Weights of a small transformer language model: MLP 1024 GELU, 12.4M parameters.
Each number is 500 + 40 x the weight over its row's rms, rounded and kept within 0 to 999. Layers, rows and columns count from 0. Numbers have three digits each. The size before them is the row's rms in percent of the matrix's.

# up: layer 5 MLP up, 1024x256, rms 0.0698, rows 768-820, columns 0-127
# down: layer 5 MLP down (transposed), 1024x256, rms 0.0593, rows 768-819, columns 0-127
up768 093:516536529545533524481526528501508542561479524510462548518443468519519482522555489570531513475481509474500474400606487499500522555458564491498488390536591481559522488488554493541502471500473484484533492501486475537527427537534547482525467449457490549417542559495496511460498506471490504485440525483467524541506543466519508473563436476435546487411441436544494417530512475452492521458407
down768 091:544464474476452526567528581478482447486520445449523501548498537468460492457475502530492521516594431560454514461468451455533499472522479476450513452475483421457526499522472460434499550528441508562453538619472494465579485513496540496488460551506537418526545518469488524564491582521369483533520512514557520523457493470475520502498506499500463480486498472496486519416470527516576494511488
up769 100:459431562506506523504485507525506524482535477555464436535447490512516489463530509490516510472466517524432501512462584477543560488500546497502499404542527543505465467493540469580550540525485534541525525473457453484519474476444513505467456473474496441431568551505524499509531572496528481437459527489534484558460539493522463477542506508498490505544535492425495480455488493520460386517390
down769 104:507509503529402488540530509529508535482506423472457544542510508511553497443483571535509451501504534455454490540502587470551521470503499519440483444523540536522417526495451580526474505414494493490499514504478406427551539493436520504526464501518448509456469513521458504575537563538487536519506506480495463541509460563514425519594516526485579516521506512520456564479462513503465583500455
up770 102:452505470510490541484544583537469519483461516513454481528460515498486476439467525519495604521486500474512480406584468559493530517468567437509493460502519539525545502455545502553544484530504478569539518553533491560481514599468517479448525484511531563421510475475477595491521474513505450512485493536512477545524486535459522464544491450453501512536389551395456501442499450530488516577552
down770 103:549468559527500461493453561486423519463460522451503423472471433437539466539488502535561412457475489472498538545521537455496539520487464526519471496460496496512499419490515514497424498415468501479488530503517486463514498479529534514532493515467532561565581543452490427484544517475501602516506486532482549470443576459561457491540497497504512480571554506550469458433484530504525445485515
up771 099:527530552458525576442468582505514538499454454535513460568434506409524524497616568477402519425516502526463484461541491529533533462505443462571530520519408459525518480483514498526488463565541423510521541531514514462442445538526511466511479560489508515470553539449518525474414551519543504484512548489582467496503457463488468451500460495424544501515470503557465571541531469520498483569520
down771 100:509502587444421513564561497472447454459496507513529512494422493450522521515565537565368475516488484550508525504497510535489472546510472443463553450503526523514512460496452586430511454541488438478518525495438490482444462517455496490497526566460488487502469466556582508550496551485471519522484550493471454502534584575599554446467455472533496541449489419489530491554492498537437544503495
up772 096:523518508515520474609535498433483496555521555484574493505488508502515481553466523440552526504383476480533483486522488509542487468531516516590475513501474500507513547522587420437510475469525477458491559464525463475517494503573504500504495411472473508510455541524429484450486544461500550483501506451524542557485498470479503478506522526557442552469505533540494494538491486509525519514483
down772 085:500555469529474499460476499481517491479496482553517482503484509514526486486544478523486465467495496545501452469434554560461427517551472442463489476463542526555473443517441484541505576511532531515494473572485544501497528524464502505505538498534517559508463508500471519532548490488530494502460517490489489491501502435476477526484501544460574476557499409491415430546454459542426531456535
up773 100:515582537468482504503455460529450503490510526495483468553526547431506527460604414534501482444456511526513495478535510532487509508504487541462550417487510566477463517553563426471549566496489473505509512507522491469506459521483504502561513472501434455515491594462528495535498530497481451448501500556519536528590451495531431461478512437528563511520553503599444470485478539542464443514416
down773 096:446535530499542450507513491494485524463560451537477480565523498456454508488490511513531521571409499500524485477529511489510615471526501519531449518550484544536477532478595531525498543578566448452502410485476497493511517498445498459506419486483462529513471480440563551536459516509453423476499519574526475545496526550527435534431428451520479450503407497517481469432492544525498528482470
up774 094:484496464510507513515553522460445504472528538501570498544525461521444536502534496478487540549491526497501531473510522570550515541483518473463484490511506493588493509503492393516446485467533467493573516559473465503486505516497496477506514424544386566464462629465481501502544468462504498502456482509570420482522449453614471516508450505486544514577484518550537449495563438487535541520524
down774 097:488474556532560502518596531529537459566525485489506567448529570397488514488461489531538526490495507513546439514483520451500476547426469523482480437581513545543537485518485530497526544474555489499477483492499518540545566537490460465514529504391484448513531443569532569547423507458497445454540461544516538513482428508439510533485558541528463390556515540534512508518478525445493508556439
up775 100:443500470500483529540477507510503493558495556522442489532456492468520482481488491505478511541482483466420513501542465496466500467528520500500525528462566550480552437500453457472565524533430483450487513486541495521444400533508550534541540525522518511447524608522541530426491525430524472500500577549568524571520467520490495446538569554493482499474518521494515406469521475476484460506524
down775 100:530488503465569415523467497525526537468549482465537484533361504472499480502475481514521530481522561475436443528523403507455495555564505467452472567527542524466486514430501474494501556506531435418504515428485550508487506488407480424567462508523476438523469402508503521600484502534515548454479506537528475531534497486530486520481528478434449505565524479462570516532539529443533529509457
up776 100:505580478487479534503606493499515458446497554500474446574491506506524577502566493496483514448474546526521534476507496525530491519502481463465542452500515474498469430443492388538443604489509429513470487527530499497548521447505510456535449411514470509516509534494448479528552553453507501520495564512581419500480452476500529485426537512502436511452469449524454503511430528498559474551489
down776 109:462473526492448497456540388463465485443505474520490516454438563525501483483568504539506520469532527499493596456536490545527563469531560475490452457375481458485492596476481462436490529623586506467425558535474520493468529460493454587495499509486463545539470472492497436523467488555515497534488525545478524515455589495543503571484426520463524505549497478536503528456556462551499521477531
up777 090:456493467530523456483507567490412567601519418469514478565496466551494516502471524572485496499526537466433402491445514511481514504536518468485527477507491472501559520474502518469515543564499507523439444507538450550538521513508570544502529480596424432544488516433507517524505527494541459597518497535506415529517458488562509495508461496525478489475477445496530540489508410494499593494474
down777 088:506510475417470545479532445480492470544562528558523457455437489503580508481517473500544558440543458534500521460556497514518532465578428543582539500517526566465511457512475463471490534462516413469574541550495435464474547524505489509479513471510546510479468533567510542551522431507543456468552479433503516471493497471523482433551533435500557544526510510464435502463471489530531491551462
up778 099:507530492553516492539485468423500548606508510471533526489515514505533534571504457492523470558547501482489424481476549526465486517541469477556496542528545537574452491548491501480548539457484460503485529460503457519557448498565538574565493532508532484523472574504530475477509478551521538456521506476521573520537538445485448463549489419497517500476497452572409531473421454524480446450529
down778 096:490496441589546499466542476482518514500501474508484518492504531494518546496508428583548499428514441401467453442496411452439560495501454484509485562507513494522419528506563535556545478539454505494509523453575524511520524496457498503514519561464532418453544492610514471496432523524529545480513485403495573494456475494483518534462512562514487471512540550541454493486454535530535527465510
up779 108:452540499489501479532469506527536532495502557382538515460542521530457552530576399555457559468523524456580509477560540424505466479463544548528502489476488510598531442525509533484461501544397423505469533456457508461541523484522511494508497491520423545504501500527481564487554467493486500480440429549504485519558440486475508480530481427472516573549516502488551473521466476489476524549577
down779 110:516524433565495441493500504479429407523542503558418470427485558491498514478487531508529489488491543513540562511488476495527501526508510425527417406443518439509535551433453453546456427466529540535469510543459516542444533493503478526491470504442467495517492514542498557519541539518535489503561551534447433477400457555531546530499477511525509560505428456517601521441523414477464499492499
up780 095:477457466507430547463446565530535538502512563480525450573516532476501454475458539531556463523491500535436487493487542501463536477452504500457493431459561580543530521492533527580519527529514485555489450490470522464518468457441543489473506496493532463511493542450493561441591579533520415551497514513471520563447522478507479430511470434496502536555505446587502433577516567523481522488441
down780 090:486472545453479558545493498471477468457494477481509487528519437538484489533547533489454449523536484577486533506513479501491448559552533474568493521522463475487482522436514487495459553490452459493523521521512416469491551564524520521524529516496474556536463469506542397581491488429455581460431515489533531473430418525508502505538485471511454459486543509488469548480514452519533470565477
up781 104:451563519452534496461535501482530447563456418488464554550468515462512429490540451572501499476464531466487529595554572542516477447484530469565537487467594528467465494536535468487499567438469574489468540517511441470543494500528497480515529518478500538504555455522482564480438518532513482561457535519560541527465387484440475471530499518421502553448539504539536463506523537572509507491524
down781 103:588518478567494468504537528466493469437561508489452512543558477496466432463437517506463509544500459509519487515491531534501450557556493514545512516572519429410472555476393523530430580478514413495485508500485473543485528476559444547532510480521535477478507605507532465617459583454537523512503552551411427441499490496523490561470512499563510498515458557526452515455475532584524484557495
up782 103:508527504467555456497572569457482534475524436505518454482483437544522519459550446498511484498545496562485513444479475542560510554448506556512512446495493502481490501532490498589493492456523557594513524533465444476469543504445533550467566518484426507547499526436526544462527551516520519549461456468520477490485546498567449506519554499503553501439531509523503467575461572486419472507555
down782 098:536495456490442383455458427570487453455515529521509505479465525562499517494518520565426480583494462527516520601583503511533517570468489519464518503511534520541484530521516471453520496532458505456503577479472448571483497560477522457500536454436537498555589453509464453572488478464497455511555544456481476502496494566480553505542487484501541445483548485549489570453581505436490520525537
up783 094:450591528475532594495505523472505460468539629428477468490462541462595578467590507562444495380491515514489553480473550507532518537530468484498527445488528495508589547451475415492432559494466458523517522495496473544563440487468538513512499492460493549528612523514470488474576564521468490537474492518585466487501475463485465518506477520490541487538460490510476453450487529486438523500594
down783 104:546433517544492461483573508520536524503520476441507480458590480541507512521455485466528576538517531470557485486536425441508504432484516523446452491518482432579474468470501509455475547573537484535513447493520505460543504528580506485554530483506423497486483485450483479558453549554489560481491526462438458531421547489478522548553495390465440466453420571543540588556470491501483484464520
up784 094:457518541496518498515581456497528509495527488496452476478558483518471480495488483513424542537488467516503533496584545512565515471488536494523516571507469520477528551488479537489437479539462494469537456547479483457515531430457567473496495469446489569438474459530510566493478478511529506568442444590493448483530449571473499498430526551511480493501466492458510501464549478495504502451480
down784 096:519538451548534483509462472547452516430529508486480508550525505478541490540494523442527475513462490515496506485537500486423486525495472507499488512464555503525431482556500466459517501440488468554416574523479522519491497455469452458477481495584540488506517441590519454496554496492432492476539549428513535532482540513535498492484486472487486517499493548506527570501505493455506556498453
up785 099:535523466542497483486483413498525500490525492560508522513437482553510488471531543512530524417548520520491504531482481515516525569413546489448492485511494489489495490527507489529439509436457468478596480536524560473522452435482432484487546507567457481466494538518551497476540438493558439479482475500524500560451556481535510519526497467493566495469466418506457571602456445529538504509480
down785 097:526506548477499468460532464480468458545537463565526552500482464430506493500549484492539523496580536512524432520514505546495489434487399608516483428434547463479516438554578537535517498495455547550533520559558517487560529506489486465493477526475502469409509472546495545497553552538548453482527485505547467593421627481528466505542453458449509512499482482509520493484474431524519465529486
up786 097:506561521454559551501460459514494488491483446523544542561474464457545482482476454532523480466441502529532479444472507535507520476518512546526484552530579558495471470499584477499529495563436505544530509488490521456562451429507503492540570501514372446480471513443514497505467500514490453465466521517548505502580591504473516393538488509492552476546530497536520470528564439553541496484529
down786 093:519394530509481553502445504450468477468440480528502440458487444489468500502442525502530493533560509560449531556554506508445642461444524510527540475544448547568442520542477490491467439479512553471445534499516517554548539524509488512535487422451480544529501575528526499520477502446499483501479497516443514380496498477471485534501477517576583491470513525499531537499527550464510503552508
up787 093:466485443555495461507454458484452536431516485541553558452502534525457508526503475462501517412491456534481540479467520500547507542471471522559569451491542532526446484446548506473454535450504459448551580506492456511481489470516528561562511441466492485513477504507484541527529475494515450484460519524481601498581564499484529451464499433565523508541527500496506451578567543543500524500520
down787 085:520454524510520536504499555495495507534520564470453491523501478424500470518442553432481499552477565483497550487537438467502498514561506475512443512493448539511503445499506483555523503527502526564438435460519541534496518528501542471542517540560494429507467526494509485558471513468562451550499482468526461513429420549571492566499476436438451437470402495446492488438447468487526480463469
up788 096:466410492547409568534562500485460588505519482529493539547460463488536503471501437495479503521481481506556471528557493498481511498474530560461580492490497481518420428495534519521486475501485450504488534444505472530486478469515504488467480441508483448458483517516572444532517551490494429508457501583528454502485552447503508480486430473520557550463457482547451514489381511530570541572523
down788 096:538476449495515496503427517413594452484424527477466555491486495491488549429508531466445475451439501500503519469502499459471530517531471465515502494529537462467552494465506494608501488537403503527561521487515541477547576508467525551460518549548498518522485481476479544516557517551429494435446483501523441524486542520429462545496550484444416487521470491541478453428502540543432485453490
up789 109:492483511497495524436623459465452615531531479456541433562552502507543479577575493522518547536471442564522477432549529524566536479477513490468475476509510537535568473489482487483464444469518518486492528456500552440503561535504556523516507450477480578504572530508487517496467515520539475532451516499560484479495467454496435517496484488505507484537485476549474536460388507528521513541457
down789 114:459448431459555460492433542442520491511588519551526500462583494552519505536541505474472517510475456550606517448521534493572530499502582475493511532471546584595556478516494529449518537547522454524519459466572523444505531552467511493542559477474488498438426481511530478550519551470460502468457516493571541583495515423447425439500495529508480458538470528496516517490467465498460570486438
up790 101:480482499551521499497578511471512486486402514568514476449455469540524473509470489473528553492502430472506486474471481503487474511534513522547527499548550524474500489450511534434504460440486476538544516498536434528518477452477582493565500448495532475513535526480415517484536514552514481523484481455484497491449486430457483497489572456479449559534496515536541514444521502566493501519473
down790 101:525589457419484507502476532460548528454508459515495442519489552473473540502526482476538538515527533474499530496538521464493478494475514556474476519484482418484484506468552453533497518516521537528418458494529500456505513401565428447449468485477535563501514541506460466504479552526529508535527504501468532514486485567443511545539495569529478554513523481481487531526505490498489505549476
up791 096:465481541528461534451492616556463569511469465506475494517499458536569538480511475505516489490414533483510480428491493596548504477522553477503565488589560520498479464396453484500524486485446527511531571541530553466477472536473544560539519561491425523458492547460517472458600543495495485522504497524536428533473500431493481504523587468463597434492479511502467590453559430549494448505506
down791 090:441515482497569508473548514484542485479503484466523542502501488433471497514500508509543491446500584454435552466585489490488493493442466543465454469475527578430499507506445521469395478493528513542378489474451489519536517475452436516505480535451529542493569462494502498525503456542572459489508475445509540465501505525518507538505440565493417460477497547514547447526472536482500553477473
up792 097:503444441549490485488553462539536491450548492579513502545529444507551519506545524485540580445525560570511517525495579529541472487565475495430462517487522474516465501569402526510444503492440451557465573405461487484560511486441516503471573499511459500568517488475478483452491524477548518515493483517495494512471494461440406521545484463518504569464528444523558567450425487513459533423440
down792 091:540547549508587532506507493517506450434472533493535489529507527500462464522478465457457496539488455414505510504419570457575467522404493480533511480528557486485487478541557496421552515436515465479505456563555489569540506494586502423473534478540528458474524510489611559489499427416505506507517546470504469481535442496520605483470492528487545476500537498481507488478510574567516448515490
up793 102:502501460563553512408453492432447556482503547500554429484503492533534557499487524449532493482486550494512517513548489430500506470562490561475504512531517534475461501530526527608465481522472436514484512489454488544465484521444465510561470518498490507556529502439503477504469566553521462516414523563569462459474462505507548486550509352514571526486470443425440533453550455505471433570496
down793 098:507459455550454527536481488492573542547464517539488523572468407543491587522509487484432509498428560545486478533464547537515507466437446425512476560441531481445550522509502533394562511430502498574540538513514464504512463506523535523531519475473505542541474443456466517496503445547535461471477465536419482528499547472550507491476517515480553481521534508455513475483493495479554465562491
up794 105:483464545567490499480486540431494428504511524509447489524477498529519534502469450552466608539515526474524528450558458465501536524533534517600548548521535590551499533478563450570495528490506462461508488480438486472480484480509527525552528448471486487459481521417451509418472603478483467545461531538511465518544511487475524480476488531486483504383446501518449521449495520549474512476531
down794 106:469549500495506581556492519444519494465481550481579555506532550511534463533531468476579516518501560475470433537523524535497461481462494490460436579564550540478505530460572531493477484426519557471486419442534527542480536464473478503553479520538395507518468572564487469540515490572572528556481407456480492417446470515427542550583471477514538569496491504453500541496513540547482459461508
up795 090:556504493530496533498501492559489509521503486487503487534464480502472448519539468418454505440498444488456465523566498481569548517514464524464448563476563429462382499537459494486430536514492464452569524535457510439512538473437435541497470459468495493491531515519432583463501471502482441459505485436590435494474569478561463493512558539464511489463516467519518467613504470518539396477542
down795 088:530439540387552457492612465492502479489494505514504510437494487521508521565516506574556562566482506461455512489523483499432516443489529449458447462492442527434519569460581401506518503504498462498542536526568459510435477498489493474500487487546499512468407490443578451545469448524499515501517467521471472478498452481528551531477559433477524533464542480494476553491487496485485491582478
up796 095:505588439498452467465502510531560482562542481565519498448475551514438462574537492544497544494513498522408588483476581527443572466486499555519473482434459507504542533565585543438476475528459453566516441572546540516513461389506453497495566503490569496468477496474425550453512525497546516480442539527477468473448487488513470397484469489536511528456533397554456503494462469465548472518465
down796 105:531528496464550484502525498534552565583479480552472572494472475474456545521438489565545501523519396486425510480505568434513564474510577519563512475448537439477479497481534464496522433480449583541534468455462552484536428437511432516471473455472531500484462502502499516514519529515503471505441489574559497466532420491511527471508432481544459529510571527555508489459416543482508508497484
up797 092:475485606533532495447501517431441501495587491490486502449502517506519520501553540483502477489511455478506495459440446537522489473520475484516529476552443506502545554497515497491505461444528499562544497603485442475571565508499477484493516467529476466432618568454520498499458500488558583530460561511483552498502524486502430502457422482440457502517506502518434471496555441486478483501508
down797 089:502490427402537559475517543547534494558461522521487519395442525493480450534472540441426531476462568499505463537547505499478488612508535508555492438501531491478546460511430446503493574475602490487448586489532460517435514496485465463495494489438502434547487517504491469480569433542469498520507376501533528513485488493506486533551541517513437513506570525505482518460500501422515500469473
up798 104:458587533621541461491561445487488493526518473582439485511456548498515510489517501510477582504466500539495525481571520547503406521585470492463450526498543509531472552536513501491474568510493486482474438472472478501535570580488514529528514471504532534453586515554485530442500481472539468424473570520525472493419522516518513498492545480465486500420528438498497436553467453506529504558490
down798 102:504533518443480526557605506508449499508555492504522501467441540467531481494479548465487498505534509524535433465504543512458534505606467502544558574498502511520552483471439422497484533529469451518513478468550497514496571519551564545482495436469485488515481504511499555469530483553484474553454495457532523512543438483519523540516541472466463484533471442411517564472549480609494439498507
up799 101:559461468518569505441482524518450471556502396516516508511518564542522513546537488441535502412436503493482546522511466579500480441476487518551562527459463526485501565499446507457491508501512549459471490479481463434615514491508456445476505459502508442477472520473471498474524513466597481509463570545497526545505485427458457453473532510572427500486531441474491562544547500512471479520498
down799 107:530516505458556476464482588506457494508528481530471534543511474453535494448462530528525472526419471486528478552447534464511497460499475567543505541402474482536452435503498556495612540486497506472461399484525517489498459554475437463454529579498495453505445504488472497501412456559524506476483453481465576496511493477533515507521456452518412503462525514487470557533464569548522571500518
up800 108:487459514428564518494473570430521553575564535485524534536469493506572455446482493544533496523533457506544482507562519559477529508460508571495497415451530476470459503521476497509529479536462485501469468492502446438522479506496532630479490438473479474532498540452515476451557542436507468487502532486508497532548493484431494505535516519413514521425502469579569441518478483525481521477488
down800 107:415568517494494478540508512488483570454512449445526494491541491478493503504530512526538468488511453508397485463539469484519485438540469490460442506503524487469466461510520516494496510524533523491492512509518566550485549464529474574408532430516450503492553497519477496533452426520438549491532570520566518488523556525521413504513512500476500476574545627509494494464459523457487489462495
up801 103:557507544492517545538510499516575549504522530400511464477441462564490474479536532553467531512483494552482516483559539463514466458526530554522527529507481503572428498511599509542505503460456406414583533457479513450493487443503453433577479485485562471481466537518434539509510498509467485455487469548487463570544493445468425498457537483530453504522543489536500516498532503608560479478468
down801 105:561473453581459461530511544508514570511489545524577462512459533448507455482423463520517515556451459474507435522503540407493432493537549563557553552515542457570477551515538552504522555514438515494547518471503513538593483481564465476432455560466491524508492497524544434467457481518521525512453452488482517467605521491456514558463480530508472560540525504520460505446402456519533464408514
up802 100:495558519540523539478468519492521485476494485408509548538390496517584484476561427497562494527502540490485549406466496473550583515502575483560476458556463506491480444465556519527574508516460572517542505534520456542556563490427527526511474456458490495466515506489525493441541532487520501394538503522494458568481458459569485492485519504536504595509534483575487448489496459591487519549468
down802 098:528514465494454482574494473549497482505525478435453549487565497484525492480507557460513495539481544440558513435527477491488477514486471485525470531530496530493476518552487559471580490415508545481339458510560433486522561500439535461514405522518540464434452488541501431482537494553478533513540529462469492538547499546526460476533522515519491596470506432473520481516515475490517528526437
up803 105:521562562483463517497483538480559500488537463446519498467519472553518488506431500433483518529385448506465465485528468520498512473487511605454483499496499546548536563522515476476515523467469503512491515558514534526586575423521556528489510473480434513525511491482406527466556535445537502483505512466534534480470458460495548501553515454472521470496508524457493543546506421503496438568490
down803 115:529446505467492504597508538491531487478592418504503550466499536452523486476471490500503496508513437514516563426534488482414539497494479489402485466498452515465437448559497537530480437433510563494517497537478571504577419530472546547475505506522481453496410473446493547508522533502531457535617424483476524488509576465566453550494563529417551555502499512550546506552515502495449505524505
up804 101:548444514486495550514472483488549519481499493447521464447471547477523541465538460516441535534507467418489465585455524505520529464487556542458575509528513501525553542504511481469513534566536521455514571542496447460556512504489524587567508517468534497541542530502506554500505496507494458508484522452552464478517501430426483443558539488428471540491508523550545480494559460541505487561531
down804 107:521534483468561466448431471489490461429475464484517476516544442513551469469488541450513536465503559510526490439493499586511494568488568503559447565506529430512446496511503487519539481555499537568457560526530489517473484482491492497470414482549441525483516504488508488533462479501519460481480516456502518523469472504533540564522486452558533462397533491544492520487494464469509582565466
up805 099:504510471554553550551561522475492496525512455513503475491528498466579464488470541539436470436455472565456512533575538566506493458495457508543528485519479531529524520511512497447477589497471467556478546421488552468531473586486457488507539538561471467564510553518497535446452480488558605507548550574559528518462561519526511465479544415454438533543537538446448496524486503487521511490456
down805 102:523495451506552511487480506548557584586533505484509515497479485535550507517488456522491554504472433436451508481637511474539543462457543540538505556488446506474521497483494414456465506501481557577477476491489554507512473557556538525451516538518562473492477562464576557548477518468501488549477505512446490522540490527440464499467486556476446497479481540446483532570509487498550544494506
up806 105:549437489474471518561563483454453540473506447449507448513511440527571479442504485506443490491530433530529547556579489476486482515482577567441524433507552499546485513514565496478463570494499490437459541445482432541543550533474519552521486487530452473449555474531536550507522508513471495572493541524497495468526475472494506501473525469464518522441427480554515567452456498544511503524527
down806 098:476534581523486424482432516509530510564454471507468467553470514537477483584548505456515448510518473510461504462550530555493499474509433468486420502487584445442529470479498496456496507505476436495484562530484525455507491497534521436502556453490524543440480530474523444509572472481547547453474533471487545519565447497518512537543516487433526505493488441511519496553514509533492456523477
up807 102:499525436426497465492437530520475506623448489487535501453585503535538512567518484500578497528456482544429555486492480536487489471481513563543518510507545594535472565517543529452547556535545501524496469482466495575531475462518495503558542534418556464504510535528393499470548535516585529527472574472532531538544560484476498459470491516515502498443491446571450547483488475488493483518504
down807 102:492488565516552562477520518504453476502415500519484606499533464517548503484447489465556501449557467482439479563525584491478465501517511488445550496515512521588504442464552526439488469427461524484532531466553488518563471507517482521468458456529506510472463380493500543567501511457536544524471497565494504402474460457446539484503450437491458517541490484509445535537445525478515518420433
up808 092:520491500475496488549501513443542502488443557553601579501449594527429436498488564458437505461519552511444555500437474468573588513504572574471558471512534479514427551514471463506485518551537493534580377549506465520438464480485521534477436542478497450482502504470447487479430525489492471487500466490531458540520479486455494445437532537436529469500456441517544497504443412431419478442475
down808 091:520487550474452449528508582541482527414489480485462467496498597462452475490571465508518490535472552548620464579498483527514513454484458472522508527459430494493526509513508444488515475518498485493478486560471471517481497516544509498539522515463521449585532583453533451477514446555450541432542490582493435544574505534537478550533435436536492498463563500526512500449487539486445473514542
up809 098:501484484464415463555463581493426444453552466413466499475490523536548520534533438514504515455527520452479520481480540497554438454544495435497510510519590523532532490490478486520459530609512475545514444571576474465604512495450546468560437441426505493548530471421481519510473512528512540580464490505573566498452422516447491488499500503484537459529465472479467544462541511510495476550555
down809 095:484520553552485514466437494495560588601474532528536500479456564430546436477503567511520545553517514417502506532518538523498549510426478540523439525417445525439499517570515519497536482432526477486511506529397557507420465461483492511460541579507548544569514479415472462528484483557497440403536476507483522484476500404495505499509527504526559527431552503574521469512509573486482529530426
up810 097:471584505501457487554509523508479476468506495470516508520477480510507535498540505581420491471544503494533481522466509585571507450497512498484462527472483551530464532613470531517508489411513555503611495550496551459490514482527595491561461553522481502442498517458510496476427515529498502467529477578480514451547548432497515444415476466451522473424507506520439456545505533478510505555524
down810 096:485508449490466564519538426474499461498449434509472508478511557570438561468454544478560436523582529491490495493499460554515543542538502482489577426546458530503548486461511472476488523516457508558491484541530471501494468509605513545480500441471529524521500430495493489452457556524500493526483486499505538562494491534471463467471449463503501495516472517481521539514558481413531490534459
up811 103:539498534473479475533454474511449453507496505473552513528487508448606512557451471503455490532462509475473509487548583517501564508511500535466559467464559558515475521508502470543477531461501427487474444504510450532531547493490515452550458458502440487508467485444472506434490578550550479552472494569510419535563413503557481515488516489501540553436474420498565562441435559527564456464431
down811 105:468510522492473509539503512566503483473524546463500560463518474512486573494491454474513528560514511542550528457447474477543485555504527525547454571488574399499528475462471452522449484484555511506564421491446520572532565466537501506555482525532587526467522486483493460513512526445523481558569554471428526496460561500422514434500419523493456476472521408532518495520499495511512500536481
up812 099:513491486457474482426497565489459495532512498484518529503465563484479532528499552516479504418512525536468455476466456551449550494523524492420480511463654555515518531524526436494503566532487527556486468537639495446560487518506556552457490507527492571475598478477500478466546575530582531528472584501503521528457518500471520485422416452448542495555448466453413419496452470468502514496521
down812 102:520502537517448494506539505536533500478555468466511503491472473461528510518436532469479578502512489544500564473479534453517537490424487577529574484523420471608501520507517475403449501414522490435515498469375441533507532518546523435476505508490522512544496452496467510512409462526494528569488439552467476478549468540507555521518515524568482524571574419499439505442505555533503465553547
up813 100:526592497457452504572500513474470437472480524419554500543445484473554569456558496491505629470478447541523441524485490489514524502530518485522481489478456493611544514467505468528518562499472511556496386568546462522515474483565480480542463473538435524531469529460543543518468558467538478496505514480538498511500539496504479484536485472474570501482477494430466460489549451492513553444499
down813 103:487460519488493457469525520456556533491481518541531481477589458485537533501534517492487513455443525568455462496538486498470503496531458443564508549518507479543498435513532503468508451528517461586484575482515535490492577584434527515461499436541578474523529511437461438491488546505425525535582482436487548538514496415519534480502410498475523551521446528526525442525505453548529471495449
up814 106:487501532513535443491483509508446582595468519468517511515501458491616533445490429509563496447439514427537525490569470507500507435481553506467537491465564575458492481463545515512486570561536450496464528467528547540536529565481512492482593451509524518465587494534537484408468559516496576481467422507600461546474502513476483522558482525479509565509537461401492478463480475481453529488548
down814 105:480544551517446481552520483505539469437500493454469478502499540454481424518442469496481562617546445444510477532446515532504480518451485554578422485482516488492500526568486510432551523431506516516496624508453509516544524463541478489433532411453526501492439440477518556467511480424464518494501591425474602487516469478489545487515470567525492487455537511506501485501464474492483545514444
up815 096:502507504462442521528490494419507519519530419468531496553452476589501528469457550512524493510573502552429445451466466491542536488521526488509507480515487600504473530563461441476501457387462555475488518441536527529501488521510529476440565486560443525528523483437483493459434520458496523504432502487469557513412437497531545538490441481503530520535482478417501593460435519551444539502417
down815 093:497457482498492415457513472524435484423500478455535466468475483420583451509534490490472513513469606489576541566484516481466503544485509444563479448538459509583495465463462452547502506590508549509518406473477459446523604486473531508503529534479560477558484506474535503519552497462437536527508501533532484456555528440514434496548546467453431477549495478490559466563515485522480529560535
up816 094:503552442549548493433466484423485492450566481493488515526446543466492517497615477511501503431560470544458471450492593527524511430466533498518498562495460505548501540489486524479543525522466508490546511447527403477522492490427561445495552436492500460492481439499505534527495498476599502535453501514526393505471510488548477540511446518497565535550464484529512511537525441526527517506440
down816 101:467500480474495449495504455439496409536485494538445530517523466514514559476483417443483546520514465492483481528539490536577546414461482565456491471501523520475460509497523471616555451542449507443441552513507548517498482542437536480456530530437534468512508478564547585528489469515533556463511460480470546496546500473490534556557468479552518517520519513508521419469571517491518527461513
up817 104:471475424537553479506508539417497610559482518521518453563529471507533453532517493471506521402474563527515487492512518498489463484522517502490450557535501546517442521459526503470559500435490466499538463541534522467527456499527536476542471417545589567495556481522530513513505495577585449459468555484513475501457497523534464461597391467478452517503506482530502445535478494559498489515515
down817 101:476466422570488505550483524521560485429499390479535468486439529479493424550513500491469487545533430523506500515497539496520458535494533465434476469422534468577486550528466496496492474477509461517493498521500491535508452546498435503493399544561452472489505469494472485454508533545540494541512502549507500468446504542454540512494421478492541470500497508554499512509463507462518479536496
up818 108:569508460515529519581511510519539514485576481527527575556507503465584540518552489574500491469581475452482461480430413490567509455499446524490540499504565536539500535509494475489454525456515571512498539618447551473462488506485526462474555529532550525477545484472448542455492537493527496582468585531472495525498505420564481458542491513459472494526463439393551446538458437512500521428461
down818 102:432533516471454483500537481465498559519458493474551598497518454499456441445501433531516568516582561516472493497465542524518543506489507445466551554506435562440535515377521487522522475510532543533505488514483546540467479484522455550563527493511454556527560541460568465450516534570569503509479512530473452464459491524529505541565526494522466592385448567468498501582576501570528518521500
up819 107:487606483486465493530468524496549446480510561445523509537511473472482589516561446569517550567517479477469468500478517492564536499480515586543500453450529559629562532485518448448459524551480460516487500537550422518482531499535543491535535520492463528559453572471478453416537501494515448556486464464523493480510439399471487503498524548488498567465544476503562393457487464498500533457466
down819 113:493548554498537508594525474505538445533463474509475510506514528473401547481553507475427581511582487554519469447428441563511451500482514479505497501450532429573446456495497482514450455584570543526458520540526466488518526493503531439536510505495434556477497444491546508498466490510434480581514493463514549405498512451452531522442499625503480493520425509514463473557477484454549457512519
up820 103:497532482422536552468482482491524549525471537459600468501452433513461526457481543447461484461446510487508535534454553514514543474456551530460513454499560523513497524460463466567473511554530562506467464429480553484505595475469509537513493513483544490527473504501496489447564613488576496485474441517452528519517464490437471456484473518502551551518487456457509484496493511517472615446485